Weights of a small transformer language model.
Size: 9 layers, width 256, 2 heads of 128 (1 for keys and values), MLP 1280 SwiGLU, vocabulary 4096, 11.7M parameters.
Architecture: RMSNorm before each block, tied embeddings.
Training: a variant of Adam for these matrices, 532M tokens.
Each number is 128 + 24 x the weight over its row's rms, rounded and kept within 0 to 255. Layers, rows and columns count from 0. Numbers have three digits each. The size before them is the row's rms in percent of the matrix's.

# layer 4 MLP down (transposed), 1280x256, rms 0.0828, rows 115-186, columns 128-191
097:134124131123116087108076092075119142108097122163121101129132157180157116221108171156121102154081144132142097158090150109151165103121127142151131163124112141126089116116122143145091121172156143
095:085144114175109123095130153123140126099088135107111136143139089090100097108133149137108138123151091127127160168152162199129127172136069091149122113098109136141167088116070125129161134117153128
101:158121142177139144120153148120131113099152113145147170099129149132108182104152120168051127167107124123122143118160109104122146192116091087140097084159177118167126145121160121114146125141153117
098:081150173092111154098129135129085174136121129131155136121132121103152111141108149092101115115099112129117143155093161109108115057142092083123143133112131090156126128140094114140143122101164126
103:106117125135130134155116129145145125121083136135123107159142149161127146117155148180120079139160136114124093131127111076133134145137144131148137141143095147126104143171123128165130132120131161
098:136121152125133126124109109085113112102110131096089075130145132148079151141129099129118150125101134127108130163116154128126147132131154154153108157149090123125114116127131099108115114149082112
097:166140096084099148112097110133142127107121149140123173155094124072145109066110113108143077097135094127095092136124110164141113178124157156105141142132153106109180090110088131154178131134114124
100:091137142123154110091144116119116160080127094112146104082155172140103116148123132120122130091137112174124152146081104125116158192130144114126128151123138134156120121115149149085098126123160125
100:104100126126150120124135115167132101136115095130142141132158153141119112097145156139127140147127181156159146103140151146154117095172130112131095165127120085141107125093150143132138135154126094
103:100142127105147151095124129093123170137143129117148139134121126154126156114126148146126108094169091127135135209174112088088145066148145103099159119114151144157147152130123091170127149102111129
105:161146114101108130154097136120171112103121159155114114170139115093183128159126151115156141105132078133166143098106145136112110122088118118082127152110162119126126132134133174067106107136104160
098:141139123151147153124130127129135122138133133100144136115086117002123181000138135142126150075135131130093076146124158123129124107157150113139108092191143114140111151141140143102117130119188098
100:132150088140135136120166123151146148129134165144136116149151126114139127215162133076129102178126130077110165158159145092186130138110130122134125130121112115136152075119120136154141067097148123
096:117121146095113163181129103143148099098125089127139153138130208143116088189072156089110163099109108125137117090146115111177088156130132124137121158138114114157136107088151091118142107177107087
100:127163141129150128119118158092159137139181095126124079105140118065101126137129113163156119083143149115160132137150153156126128113147131117127086171101128088162103147098162122142133123138151107
096:114136131150116121117116158118122131129108170138092115122096146225131117145135108108141116144118109125151137111122095109107157134097164130133123131108140154139095100112092122141086128092153128
106:165145116106097167166103130088103111153138146130122141097153129124133158143113109122165169146130131159134148146109171142134104165129114149134180116099138142100148166112112113114128139110150136
098:130126134132106142141161118153141132138099088100119187137143162123112140159160105121114164104120161121138148110107128152107164160084117120141153123124171122164155189082116163130159073147138087
096:181131156105130103133133108131176115119173160132116130119091104190132108135111145120163133145124117185165124088139104138116154183165120119117129127128136136108136124144123121128054134127101129
100:119093110099130123151159118145128175102188112122126169115105121094133167048147128121113175102101135090141140126128092140120128103130130187168112154140179127102102169154129158115197113123092089
099:037143147140125089170137145137136104110111146130094098146131154145140106126168116123129147096129132078135119095151114104122135121139164137176132105145111101100121145131136171153120157101131108
103:149120118130134126164101153141104138104139139144106125146127095100161151158081123095141159120144142122154175106123086161103141106118154118126140127078164168141132114111138163144118119061108147
101:142111094128126116143137142138067062156150080118184165141116128113109137124088143111145145123100128103123135164132153113117131155136147174147128164163119119124086142091122121101114087129114085
101:125091144180104091096141105141164087077157137131142136174128145109144140128134113165091104150125141109118124130162147081101083152130133136117136122170153161130118093132134113092111150116124108
102:128127151149141123106143108106137122083110110113122127108104088140124090166155078145127119129102110129152136134186100146111113126101119159131154096128115146159135131119114098095096125096130136
101:166158075137151139110101161143115114109123136099112164122127179171107126135094131155147106150173094106132120130113143142147169152130160147108181086103132114142095117131089133113094122113162135
100:158118135121154108142163115122102099163142132155127078128103109132151108157164107168139112146146108093135147114099124143125141124149112143137094138148125109142120121130107128088126156161122112
097:113142157104121112164097112092125122086182115104102143134144119154145139132115119083154119086106156111121087122091138119129140161093123109142122142116125148128104115128129130102119146137136124
103:159107125161153132099110133161113141130143113133125166125131115142122112132181095129121150109120138157144125092144114155154098137119115112152159128156121177112111126141158100119083106111137134
095:111127080113166109132157123100123094157120129161161109149103149141127133165124121118128105145130110169105128121162108193090113075125125117142166112134115140140109089166127122105139153112128177
106:098147096077148157143108130146128143075130155145153108147131117104145123160087123136130115110145145114110093118133113174111126098091137121158145124115136153089168119155145107112105127124125119
098:101088119118113155119118153128142116164106137159117095186168075122096114102142117149154142068135163136117129107112137107137118168130145110144178135151110122158117135129112133150156143113121149
101:153126132105189115148083115130057141132145118143131105108137097186115184163126145126149124111097105109125120101108121106128139163137099166147100161111144131128133138147162147146115129117141159
101:128162118088155094121152173090170106098136130148122139156133151169133145087142154102113115130132154139124106120124141153154130078101157124123101106176124171119108123136136134138162138131162166
097:124137156118124115110117133118154099138104113160148101140113112128136148160102106164115107129167100074130144135086142141117151102140096136145100097115123119161135103132135183115158119121134109
103:121130143128186153137102111093135121143202160109112150160146135138088186142118142129141133130107166148116141122155117140107110170104111128159137126128081189115111163111140133150154132156148158
089:089148117142141106096132121140122096140117116148158087105114134164113142206133127130126157150149129126118138188115109117133098174125160115095154137131123111107156131135136089121133076118151124
093:136129124127129091128111122139140141121118118115148109143140187175147120235140144117149101115119142157171129104076146124084124108118127151133137130168141184167173163073133116135143116132116130
098:127113100144140130186111180148101164180121086091120119133128135157148145133155104132128144116135152156142103136105113108152164129152165097096125127147180105096082154138083103116133060125098084
094:134149124087134137136100157126150146149128096100145115142158131145092108086127081144138090177144118103138126165167114131107128121112120131145144131160091131101160126137112156146147112142114114
103:094104145101123187117152118088162138111104128127129120138127152117133112108126118092095150114164143150097142149133131138133144099146117184136151151168127135161117155117104107130127120154163103
097:108160108125129139167151169133119153096110122183144081120158152091139118165159143135130127179131129118151107108134136125143162107126096119138108102123140147149097183122126140156131107125110060
099:131150097136143152115144141145136163156147134138129150123143170183128134212125119109111138125122096130108094124124162159156129157152159127128099086182138107114146131145125100146131113140128143
103:115135149155110122157141179138100103121134089132150099116087110138124134149152073118160094139136061163171131125102149111119111151157099131101089117096123172101169092093147074127128098141117116
097:104139123087121133113112082127132129152090154124169133117117092120140125061119107120130124123129170150141117117144125141100135089198129110137128140103103155096106127114146097146103147108107106
097:150090104110156117109104135147138141103127124144125133127127169171152170131092111147169141145149120110128088136114123115113131173122122144123104175122110127112146101097122097096111103119105116
101:096114126121133086099135120105120152121157130147133085173114154074127120039127130175115110145128155112156191148098148116134114094155139116157092115133115129117099087114081150152127108123100142
096:116157122125121092088139126162110123128145129134161085135140139102103138121138115152129142168165124117130096107133122114139124175147119147171147120179098099156137145072120143152130107185147115
096:117153134144130097124125123135138128123132124107152136118170096115112164016092134094114102111127184127139100138195115137181129063094146145167135078109161131120114160125114140165108116147125144
100:119129138093083158124120128167141167134123115124105130158144158063097114075129194136174146159154108081118164117086124100126105086152124085097109169137146119131134139125094123138105142127149161
101:135122114152168071119126118130145124098118135126154101076184170085127136170149148134099119145088137163130136179108151105132155111087080171140108147122138145162144142085144140123104153118140128
097:094126151073153115078135132116113166101173128138119117114160092158151151106131154162115120087110111148125128167135156109131105081146105102103141106197110137185092112140157109104088135128139131
101:141160126115111137152135120156103080143127068092098138108141146102146114104079156107093108129097162104158134141152103139133136094112135116118121094144144145101120164125157075131120111118135108
107:140094133142124124150118107105104105116140117084123126173105119193171140152131100102078127162140135117168113117109096087111132123176152124082092118155140182150115111126085115121111161076123072
103:085177094133128121120119141176126163117171153094165188165134145145107130137143081133199120105145128141118095195122125124135125133172117113106127158155098134141090116130147061101111135179080095
096:130113087169174124171116135106161117137149115122153105111113197142116127190151152103136092150121109097111128173146126136076176080090143168153119147108112089138071148137142137140133134111115134
098:112147154158127119045117153097135144172123120128105113126132098103120154094077134115060116136115171137117173126089104134134113146114131108124125147103142129122104143126072154120116139139137154
103:138161142116176143135168120149146123099087108105145133119091132157139078133206145141132147153127129146116082124114114091136136105154107157096118152159106124134121148075078083145150099102125135
100:144164118137095168130172178175166180120122103139144123157137134137135082183135158121147126108133109117153117094110142130097114132094146137130104138143097157097168131120161121125143090184093136
093:121133142126168072104156153174144093135156124116145134161129123099136125139136089112116106125111188155130112109090118114136128163148120135157097131088125173138146139117101132159140102143064152
096:125138148150152130083135105114191083109119139105101147115138129124112098109110129126132136137111132143133137124096102144140123120157090144142109123147102146104118163102184103107086166111125110
100:115125143112122105066099135152091108123123139087128136100120173027145128173149099134129165121126141099131181086128153121094089115160152126138109117108119130133083125125123124117157130117130114
099:153147154145132138130107115111177153157104150127105134130110135229155136163121116103100138141137139130119126187096108125146116153151116128144146068126087109152148131141093135141085140136096152
103:132183144171135131128117125129155136099109180147138147135149156135056148065084157095144121135086133130126170144122127135120130164108119143131121100096154130148093114166104130097130146168133130
100:091114092125099094099127176132114111140147096158085128113107069152133130106158145141100196100177111104135152166154168140136103134128105152143122152102104125110104103133135122152144151121166158
105:149123103134140122131196085146089147108092125151163075096154112149087129168149133109141095144114148133112185146136125114148125134126188153165154150156123095117145131146152148131086111121112156
103:125120109122156134102129151134146153132122115141119111102125124140183106042113198124125174126148096106100126148120148095116151164149098165133170121168114149142127102099128124114138140136086138
103:120113118112146100110135140118081136131101142119140150121129136194126123133147099112081140135141140147133127109117110069146141163150138085065075096127153132129134163134143143133132116128094093
101:121103134130153120102145102162139112100110105144144096114129082144090130066127138175120114097097171133151142106144112107116124123154141144119126121151093120110135135087124109150148086149115099
099:134144138108135079114142134150135161138156116114157148119145038151132130147111126129111107156105122128146164163128140125164110150159127128147106133144119142110101102090131140106144121133097120
099:137103099146090119163142147124127122120094162107134148121134131059146125096106086143136071137143150163143105149103141128132135222169121136104084130112115145134156165124139141143096150130104120
095:102129087118170158150170128117111120113088154113116129081146085110139124135132111150116145120138111184132079121177106155104103105119128128101136140102125137107113129076169128116132093124124117
# layer 4 MLP gate, 1280x256, rms 0.0997, rows 116-186, columns 128-191
100:121154119106144148118173112131154129152127116117132087131115110166113087137141116128137094092109110146133089120070128141157145143119154165108129143133115147188148118144102150145148136122094110
107:144092138155118116089138158147125144115179089098091110147155113120157134141107151138118097122109153130147085135130125134127126158072140167127126110163138166097098102096118152113144143102146130
098:141111150162135130152154124166130110123096105130093143147112122132141090143096176146135121155187134127134114131126105103124153135100082132105138108173113140101132126099129140109164129142145099
099:112141094141176145101134081148131123134118105123186171093107136119127133105140107116151131131100133109113114137115152127109117134124134148117136131106090163150181110122139145139139118129168128
096:142089107099117148094109156109156116112096112125152125112116116122120084141130101152134104085102123147123125100142076106086152122124123129111108137137127129152153140144119127133168122170122131
088:133148125138147140084152124153124139161136122103104122138095142098153083141157106149112118088157121086104135155116184109142141112098139139113081131106137138146141165113129183135133141118100132
095:096120134165155122109151146046121149144148088135107087114131174143165112100132110137144131135168118132137117089146134147082153153159156127134112134190155131170150095113085126169146148113085117
097:147125112097138101107132109163138147151157093103115079141161123089165109163145118095151088117138135085159131119114134127139101131099090130139128116138154115156124136124149142107093125137132135
101:121156107141155130112115150108104098088129114114202128132111120128145136104117130136153189095106169105173102098137124146111122131111140118127156101147185107130123142115089100125101104142142118
106:107123146159142069129155139129140141179129160116117121130132158130100148126139111115135179129145134115148125137091079111173154147120137142122122155129130148134115162118136135134139139120127126
100:144136147151144137103111116122136152157110113072086137129088152092135142121130112141101140177116117125156142110149140124142160116122101117087152107147094134102166100102132108133163135146126115
103:131127153083149082157103110166143129143085120150168074106137154160146109157124091140109103141132131132102129110122142094155134132084153141171120152153100108109125135153114131153114145104165141
093:127112171121135110111112069143141135127108137093151131142124164094112141141142134183119154059153068143169156162119113175101124135134105143156157153135150161141132150118098094109106169100160113
094:124166147074105107110115120107140137155121153150130133144074133146114117122159112131136089117173159132159133156118113117120178156128116160100115148128130107110073112120136140163143159127118125
095:139115098110114109104168141125172192118160149123114143098124124149160115107102107146085164120091138110131152104140157122128119109128119116138117143146110112144112160107119109123174078068113136
114:152124112123164166114125121092145145171091136154112178126145152104136125166190077156136111102142143096130159131141137120107138076114124157147107122105116100135115166124141121115155105114179078
103:071099103133113103147128169118152071144128146153145102153086126118138105140122133128152115130137120120130110149120117109121171165140093123123122161124106138121128119163119144119137132138138132
096:119130181137131101158091092151141168128122131117092159114097145167105086112116135114163152096139109106113119116101142142120114129131170122171109107132134137114160122140161138098115130146171102
102:141158158121127090108111139115123134152144124113126124117141093125143146139096093111138122119151154170145142110119166148100133089131132125148133132120156141139115177150148137150122158108103152
098:162083117105096075063135127120111155105122134099122135139111122105109094131131127153129143135145111151168188125089127097115122143114114104121130174159138115110107126140086100153173119109184138
108:125125110100166143111147153137122100121122104130159126143100157101152110143129116151097146138097148140120106111092166122138105130089154142137145111148087136142099087134117135145162161115137129
103:128089134116174091121120151105131149157121135171121106112082155106148102164143143118094085127085187129168085143128156168158128148130096115115126095143087108118121123142126141115102113127135167
100:117177101142083159136150126138090135161096124161108132154100132149101105150121102108159096131147128121132144137178127127157154118151168136157111157131162144186149142160139123148106161109160087
100:091125148119138153145139185100143127100169139133143149158129143115123145152111157154117149127105146095089123147128092127131165171131093117179171113135118115143160124086111141154117112128136160
102:154168133105142094123104120174109111111159136129130106090143100122090169123130130126166101107120071150136158112086116159088164137171141106094145145109126115116084129130144123150135085123137092
103:098109139101130133110095109126138161153146140135119089135154149166156103141107152154096149099121132089139143111100199149111117146123118132140088148126134092148114124133156145129126135101114158
097:111136138127115115119126087153125149113144159096185147136072137087128118131108127131125111127108129147115132157146114135146120120097100137153112127117129109139145123063142129150136128111178104
108:150154118082123152107147135123130184103151118150097154162106112117157117142114113111111102077102141115147162142112146065133138159150163142098104089121140120161098160148139140119130155150117133
099:109140175125075112160130098151104116124127127131122151113070136125155125135124144152151112151117124141178119101144149080110161130167156089093123098150155090130135164119114085149134104113162129
105:141137116123122127101113149140094100131142086140120075095105157128157116115136144123137057117137129135144113108155101099162141139116142134130146143145065123135115119137107155137150152123172137
098:123140158135094135125119124139168122131097133135093117146131169140124152134134164193134105085156141100138138124151144150128137134152110078118135118158159144196101123163120114115122144111142146
105:117152111125111116082150142144118124165109150115146116156103125123155143128087063158155120115120162081162096112158122171132133156116150148094085095149120150158151162154131098140168144153116141
092:131143126139164097082144153184128111113124129126135155148148119103115153159121099150174176151133095163154140147113106122113123150122148155176114121084159130117144132117118121148118125109162143
097:151139128111111110093132127156159143113125166090109133146150124120171100080103138183116076114093166116153140144128124144116137107140155093104087141122128158145129120138117103121155141094137151
105:181114127102116126082108146123129134160151094134130141114125130082121117144093100113133135151148158144122128107166152149134116124076093146099140130161146153130156152134089164135085097132143107
078:145131160126151171121146149139137142144131116084151144114116084128140160076129155141118107139143086101127093140122150184099115170099110095102121096160091170083101104112122159144099161127118116
090:086106095148122157115110159123161109141153129131119135138119139118142122120124156128091111091150164176122128091152127142142167103125141130108132128114105098146129160159110126150120124101131183
101:080137087119112150165132126100154154142133117140134075111080145119141103159138110107185147106135126112138108130142158152131088178141096118094122173118129129117113131128123140112130069142133115
085:143129131084130137102106103110104180140156162170126073138141115131099092134107123104109100152139104110129164113119118106138115154128128114128133172131167133178136127155150143154143105115152112
105:110163150144121157157148128123158126138139098137124166104116102155115098175137147154137100102151155140132146140117143115096155158127150116114121170124133131145101101122119116113128102136102113
100:088095116168113155093133144111137109102092095179116144145156135137148129158137146159122118120189151098136130119105156119128153139123138124141156088142144129088165144156127119080126123124131130
104:105127106110097096148100138092129138144122153096143137101120116120154084118125117106102158129126117121125156127097143088108154149158123129142109110147136161168167107116101155135144078120184153
103:099074153119139103149149106112171127131101105153163113120089145170092122139142072121112130128140164118148114132111122135128144151135126119132113135173165109085161132156136138137130110084101169
092:086108109099080170108109155149151130127141105121145096164157107128085126144169151149122155141144118151064133102126122132137118138162150144108132162140130087089172134135129125121127108140134146
097:128117148125165143115126130131095060133141113150129114151141102135139148141165129129130120112111141124166190155130126114133165115134121134141168142156146163143109106184144096106126085113145111
097:097141170123150095152115126108156153149110135125158135137087119149146112179167129129178127104098147129122131125073126117146137144092169132113114147146156132137143119117131099125076112120112124
097:113175203126142151176118108109128115106150130154155149130101155136138111134115152140143122137128132093142120177145144098139188103118152146118164113117111130109136157152133147146158143085179118
102:146123131123147121161183129129139142126148115098117131116119127143126074123090149125129078110122139135147155108099128153108170155103146111096148136117128104146136086143141148114083112118097156
098:139133118132123109150124145083102224143132110133151077110162131104141114159119120160138114161100136107156133117086118123102146137111090108147136109143109123184141107113139146098143118157153152
099:094139163113139160122135129092126165126141146182098140160097120121144104117124135134169154168159089130105114135134112084107108164140111146146144144149115157161121150104103097128116120092086152
105:117100146147148106128077098141164152161087087102124154116085139148128145163143099158127138138110116124145129129072160097142153112112148159146132159141148146110157101115124118151146147145137115
097:165147123115129134149106110144063147147142114139098081120139118125152103130111158096143150101121116117159154117159118136108164134121103164133137169131157087127092143129141100087147104110148171
099:098119135156153100124164156116135102107137125107091141135125117130118142160107096158117150123136190107118113132136113130163161141154135126091169135135144117125128134087095099109180112154143077
095:139162119118127109124137133138131103125174134112156118124102187101080130177144120133178138131096083143133147161116186152132140120180148146147132153128139149162111091126122148122122155111118132
103:119151100121129144125158103119096127153139147107133145089104134102143150139124142134124132121160093114134132135133142074139139186112145089147170106124121138186187144117153152080107162121158183
096:103129155149179140122146114107143145154141127142155080107120139111178106157125125112151171079135152155135138158130116119152132183090138160103071109126152121111194115122137134120153124109167140
097:121152168109164149110187113129086111096148121115175086117098141127149062118155158118135125158110141151121160135128094114164124130134141105137121148162146119137153154109121134102163161069125137
101:123156130112142115115157104067132073202183111128143172150118133110114121129123088106085105109113121109108143136147113105117127152134123124090138119095160109113122128141098128106158143117165137
093:151165140130130111150144136110143100124137097156133129146129155141119140151121128107133126152101157117106162111104150142161148120103126170109167119136118104163104088146125111127095133119191148
100:069149146139170140156145117091167107140115104107150161110104107082139086150115167138140136076170095128119147188148149135125152136130124121143100135161143143102130123125147191134138126133129143
102:077110107100154146134139172146124116075105116121191118135114129097118132138147132121143089138108151104122148133108135115125138141116154176151110128135146142129139120148158140108126162121138133
099:124103121129126084113132154124084139121132102090132164150088132112130138106137095187127112131128128083160156173126155123133171166126143116120117121142141104147078110096143082134118125095148141
106:122126138135153155100134165118157100127123137170156092106116138126175100158152135113063113146146148110159161163110159126090123120166116165121133149120110083151142148150104102140087140106142129
098:130125165124155155115134086119131156121117139133150120132113144131133144126125171142136141133109183149120127125112130106103097132148114115064083127140160098160166113180131119140164117141140109
099:153093139113095119151142128165134152109089184149137128123130167137081167162144168144122112116095112144136122106138114150124135127160136113120101140163141168168129132128095142125159132158137131
101:122181182101130122109179127114092146144140160142128110144089146147080089121124148135107150132087098115115125118119141119115150117153116125139105126122133139117155106129104142140100131097147127
101:126106117091141154136090111139102129123090140173134109092109129091130133130161121103142119097152094158145140124153135149166158113169125114096127114150128164147120142161142129121148114165144141
097:100112114148136111106106141079160118107106102122159132105088160092117151098108118123137145139159108125138116141108104099112149075114122153123141104179115127148125106122093124072119109137128154
093:148140116142185158134133161128160172146185113139093138177124136087115109166101102117126112114145098158144161134141112100146112094149144146123138141152182131126074084107141155150164133134110149
097:142130130162111154105155150117117088122131133123161118157109168174140106165127121153092134103120126139168137115141086112142126128127130184099092114110085139112138117135160122098132126111108096
098:118127159113141086122177134125101167141167130103123116103090101105159085139108098178120085170170127139119126068177137170109165111142188132137167131138115113145136098121150106153115149090146141
# layer 4 MLP up, 1280x256, rms 0.0931, rows 116-186, columns 128-191
097:147088139105113114119135159159154138129131142123150085168079150114116078175130132115103113091146118126085141140115139160151129127140132173105089111082154121117104145156134125122139126134094129
102:150114127128117085110087096128112100120116166127115138114098127093109147108172186154109141126144075084128107180120105133165144104154141091135095155142127149150088088124127141155126069144158102
096:112101097149139121142167123101071083124106120105127156120070121127119088152125100125096116125145143114128125150169119123096141120118162105124126100119099082131096099112165088117122118123111113
100:133144098121127130079137117179154093133070121097077142139189145133161135112162117111127142134117073101113142102182092143122124130123130134109159145124153121124111124131072074103153123102106118
097:094106163055146133140164167111107104112099126111098131101150160116130138056158136114112099119119086137147176123109149124137165110183099153178112127150100110146130143113092164154139117145138166
094:166104080104128138097106126159134146139096165072135167149126127148111122129111122145088105124102132072125114175122129159107139110096137171112141144132147117099140130110150133159153145136131114
100:077148172092165100136140157091088145121108092134109109080100112128120118104086153173153161094138114131117095128107125161140155129162119139122175160126123093130129105114115107167143137089119127
099:109130143143100110166095114173134097125111129136100089089116134135125130142157167151130150124136120135127083109082131140168099109150098117151108108122139164154122082143129136124107120155117080
103:126113130087112134125054169093141161097148121110138134101123145131131129137140163146127122115122108101078125184147116146117140124110135174118162142149127149140094176124134111136151145132120150
105:122150127162129138182128136121059069136071111092141139151120109126105114138166132143137143103069081086099150154085119133104130137109115109136109180131098111101148135172130107092106150131140151
101:126122135184055158149130100138172114131133120113138127114109107122118135102154129113130143124164146090084134163119138110155134138166142155101129112151109087115130150091121121086128139055146146
101:116160127132144132131157134195121131114117114108107128131144133102123132128110155112107099093161114132112103129125160127165102108127138107143115105131120144138146088128104154114128137130123100
099:142141169095142077144158116116127142141146119121128118138132162122104119118143110147133083121116137140093079109121116167135127133113119154161107114084126160127101116096142121146108081134127135
100:150178137149127169115127143148082150120096111140147117116094109118126110101119095114189128114115137123149190121162099109128105127166125122109099128078127106123139163124123141156149141093100110
095:139118101111110113138107136103099132148109139123152091137131111161103133123140150125129104121151117092163119164124109155173096132171132173134128100144139095081130173130134084140143138121162134
106:115108128155138148133140161121102112154115134125122147120125116148133155103146119150155100131146141146168111138151119125078098125163109099105100138171157133114138128110135166152149095109104104
097:127099123128124154085134136117153151179122167124158083086170160118152153104120127122124085074103097096121146125131145092134142103101118125152134126138142082129142180118132161094123134162099159
097:152143122168132154121128138151127107132163109176119093124133101139151144148104124122124157098175154134120118120133152140131102108109118107123125146085099106110132116109128138121103094151094106
100:087156082120136125148154114141124151152155099151118113131176065118157103120127096090145169086084117108127120120087089162148164134134122143135166140162132123155107100171133131075152127114117110
099:136149115131159094130134137146108102110136134146139099118119147109098122146142081135078110141122142143134102108119109132131121140158115073088112108162142164117098146122147127129115109113133166
102:118155144179109144129107189079148153085088142114111167083117172152138104146112092155125130115173111096124095090127179170118121123130127156137135094125107161141126133134114084131111156123145139
102:129138153109120114117112137200151143107109128132184162157106113111123126162110118174141132128129129151120124170117123152090144133143135139111113129089112159147128129135171154077114091157138132
098:154096144124171121096132144079100099165091111145144121118160132147145134146118116097149113144133109093134120093157057142127178147123121116117127107144113153101176130116114154119139076125176110
102:125112180156140131127110115118092104152127109138106083158122069152146156118157119139116107108078102122115128120130111106146138096100120140135166090155113116164145083125146157113118188140107152
101:135115116099164127063116126132097090143108128148156103114138131152103112123118087130117117125095111136118098158100169155103142127151096125136119117100126114098123127097132143162146127125158125
100:119101133155130093103119101108123134152136143123060109115118116095173134111108124167123146139142135121147101124114111125157121058140120095117083158129128134112177159120116078106097200115131108
096:106146102092138145119148141132132121152128160119116132129109155139146170126130087136137124129116141133114100135124117114143097131149086109111168158113128129110111164156124109092154093125099123
102:086103137150142165104189166096118142111107148141158143109156142146138133157144116110093123094091091076107136153146125165132144158134143119174127134160129132123110141104139138108125117143111134
099:159097089118152130111147158100197153104108139127084144131134174110124111110148126140135119126148108121067110094107131134088111173130144078149116168090124115094144124097153129131127073104132079
106:118145099091124152154146143101090128074102148155145072105121138131118115131083119123137115113114139118137125130082142167137155110112163089114120131108108148060082089078176113133115152138118152
098:148139134172145126122151132117119122156136130116109090154125138157156170105100126143156122102119108159126137152137136135179135155129136157123171128145169128128115139078140122097142060066115121
100:122174081119138145140131140121086132123106124176112134152150112128144164145182137084132136150135145105117137115142125150127148083105130135125121101127162122108140133132106132077113122160127138
101:104169062128172137152123108167151090154167162131097093143149165096124100145083156122117141103128097138107154161092162145123117153153151105131123144153113143125125180052083150118107176150138132
098:123150119107125161124118112135122109109109137081135166146134136131144129138160092153112129178123087165136115140147144095118154085120158150140144108127142158157128096137133133109139138142137112
102:150129181110156099133107092136176098147133142113096155117166138144094135129090088104127122130167145176130106119108121142104128079108102131134099183120108112115094115124091145109107118096150122
089:119118159139088117141141157128128114087132141134105120142164104073123116153129134104151139131136177106131159149086132136148072149090056126170131163104113117111119120143117108108121131127155095
092:146104176125130051116125078127143139128073112159128120099118114144152125121109097127179148134134126136122134093133119118113153110121117117144103153162139161135134133116143098135128114133121135
098:157152090134121120151107192117129140141160109126154132123129092112156121118107110131146095188138153106119107080152147135148115085128154195153148118137173130110108114098110078144135161120153129
091:165131131096117134140083116151125147128143153145124127098126123162128137128084149126111093104120091145147133142144153123094120156111116158137068135131159087125114118151104126074152136131090147
102:143134115136093152157163136116118098124148158124147129137094111115146141122124145115150142120128104149113115123124119123164143098124113179097154105089110126085138102140127114189151131111145156
099:161130110143108109119104116166147141148143138154109116140120143112134122126143109134145095154095140150124133124137112135152102122087129154143090109115132114162110140136174127159119131113141087
098:142170120141162126121100129097102119136144124155152133174116142148143127164143124114120156168132115167112143121116079164139133082166135091140142153121131130156091162142149131147131137141134123
104:148115098142100171123105152094123132103145131098143110142118086104134118117098153155160109107114129103152129068088146103131152122100166089121145099153158120137095123168126112078085134124140131
099:160163077157135122129162135116127128133151173135120112145128104154131105123108106127108108157110122103123115132121147142073083129141136164083085104096073141107115140126089071136115122104117152
095:143126110139115164117136123166128146156126135135135151114092146171155145140143135142113119169134086106082147174108140140137101151081113113122108122162103143139127094141127172148137140136110128
100:143132136136131147121119144048098127164113128173096121134139155099159140159167128158128126142142171072100154109103120155141132129128144127141121132101086127100153103135092126151188125157117147
096:169137170115162107147152147160126072086138113129117085121135155116101140126106084134106119153074130113151106128087148136110135187130146114112106115173119130162126154157121096134117100124129167
097:130160132119146115136136103143142155114116157160087161133134152134182106129110133091156165114148154130116122140159122156151101136141111108136105109121115141127162098119187156094089151110129129
098:115121122115122149120120193136151126098125116100103128150142143114152132129109143106161122142145113118118110149138165136122128121115133149100137143133102097130077129093161135150165099126154162
099:136133122115126157135135112127125145103113137136138111126140160154078118187166136171136100085126139142160121138152110130130088124117102136106130174111153127128163171103147118101141130131130085
096:088102131118097125106148171126122142131132159132127113113123143107149154111128171154091106140147152145139146106117118144125116138163129133124120091116178046136143142121128146103108159160160152
097:107132114122120107150168192125141173159139149096112138135122123126126132081177122147132125132104131111140133126141105103132127132130146124152092113123211106100150191130120132120114102125122092
103:121125162082097169058092132129122111129120118113144154153134094130091132165132132104127093107135159071130157110122167147113127139110136127104107090158131135124129139101126155165099102109104091
101:093134114132146101078154119168138151130154134129100142114147111138137135116139099147117138165144120153103089101120141105113163137097126113142133099134139130104149148179113106111116178085141138
099:143163139147187138133126132156119118100119143098157143149122134102068104116132138124171118149148122120093154135091145115119147112140140143131137099099126104124087143137097145130143148174146112
096:141159151141118104107120156116099160113104150135142174182135129108120117135102117139152128101143111132120135137143126136138117165145117105134176131138104151126130129151122111162102131122145087
105:124124118101121122116143108097110130133093117125122111143083081125120087136168138096118142131114149108123104132173120085131158172137138144117133114188132124134062109139098171137119178110131150
098:085145133146137131111136140139156157139129131133131105137131126131122138166105140108135124106122124114135146182054121154117109138146110092098141159124114129137106139128088157150116126128137124
095:119121126159167106096122108126097131154107104170127151113114110144134100114157101121140128098126101129162143144096105123130118168083143133149111161096131137123122127165174146124165131110080138
094:147144120123116119168106096077099107112081143152125121193156154128125100138079106154129130181166158114133166141120128124137160120114099127091149109154086179112155189124116134128113133142175074
098:112090138118141091158155166134096137157148178135131120116193116159147118073132121076124116110123127056123112110127135107151114150135155126119133074142137135179101147152136105162124121141134122
098:127085113127082123088129087134120101102140147112133134118188132182122104120132126094103124141152104135133129094158088151140128123132132109133129089136106118125151134122122186095116110111104119
102:124145123143124112088132159142098099118105137122124124139131111152069110130139161131123152085132128149167090145179092117134150118147146121154171147095139114099120154099134148102129101094105119
098:137120114119137148139163121170131166105134066144116123086152144144172130133122110114120121156163140169144104131118155159155086112111117123165115166139193110118128119119112131109115132118120109
105:143159167155108111142161082141111121153100095159126123122113108146083140135118120158057132145154113126134173152144130136142129153108132116124151159169104187083159128119156154146096148157148121
104:051117102138108143112160159099098083141132156073113092136099166110127094116128184131159121127109086173130100187137171105101156130131179105129155121138124115115131152105141117157116126130118136
102:109131143182134128121066121127104112134148124124101099140107147140144133144142115114176107148147127103101147116148149096110130117106058127143102115110139129134146150121099112098120116129098092
098:098142176103093082096150135123128152115134146180129147106124156146127150141114113157106144136155127123110168147102152115128130144152135104141136093134083097131147145152129123122117125130114116
101:129149143130110124125094116183099129135119118139113090141097125132151088103097113152095076099163116121118187108164131092131139140131138135142082114146170146155154112104151153145121135148143103
095:119072140163133107113065144175130123161071126112129136121134143128131113137170111157148112149139117131143113101082177119129120142158098121110132146089134097083171121150165142131112124116103108
094:118146133147129142149194112161128133152053177101137110091113125143124101135142114138108131126141096190113118118156170172142131108070124134120167162118125128119166089106120069144104098146162103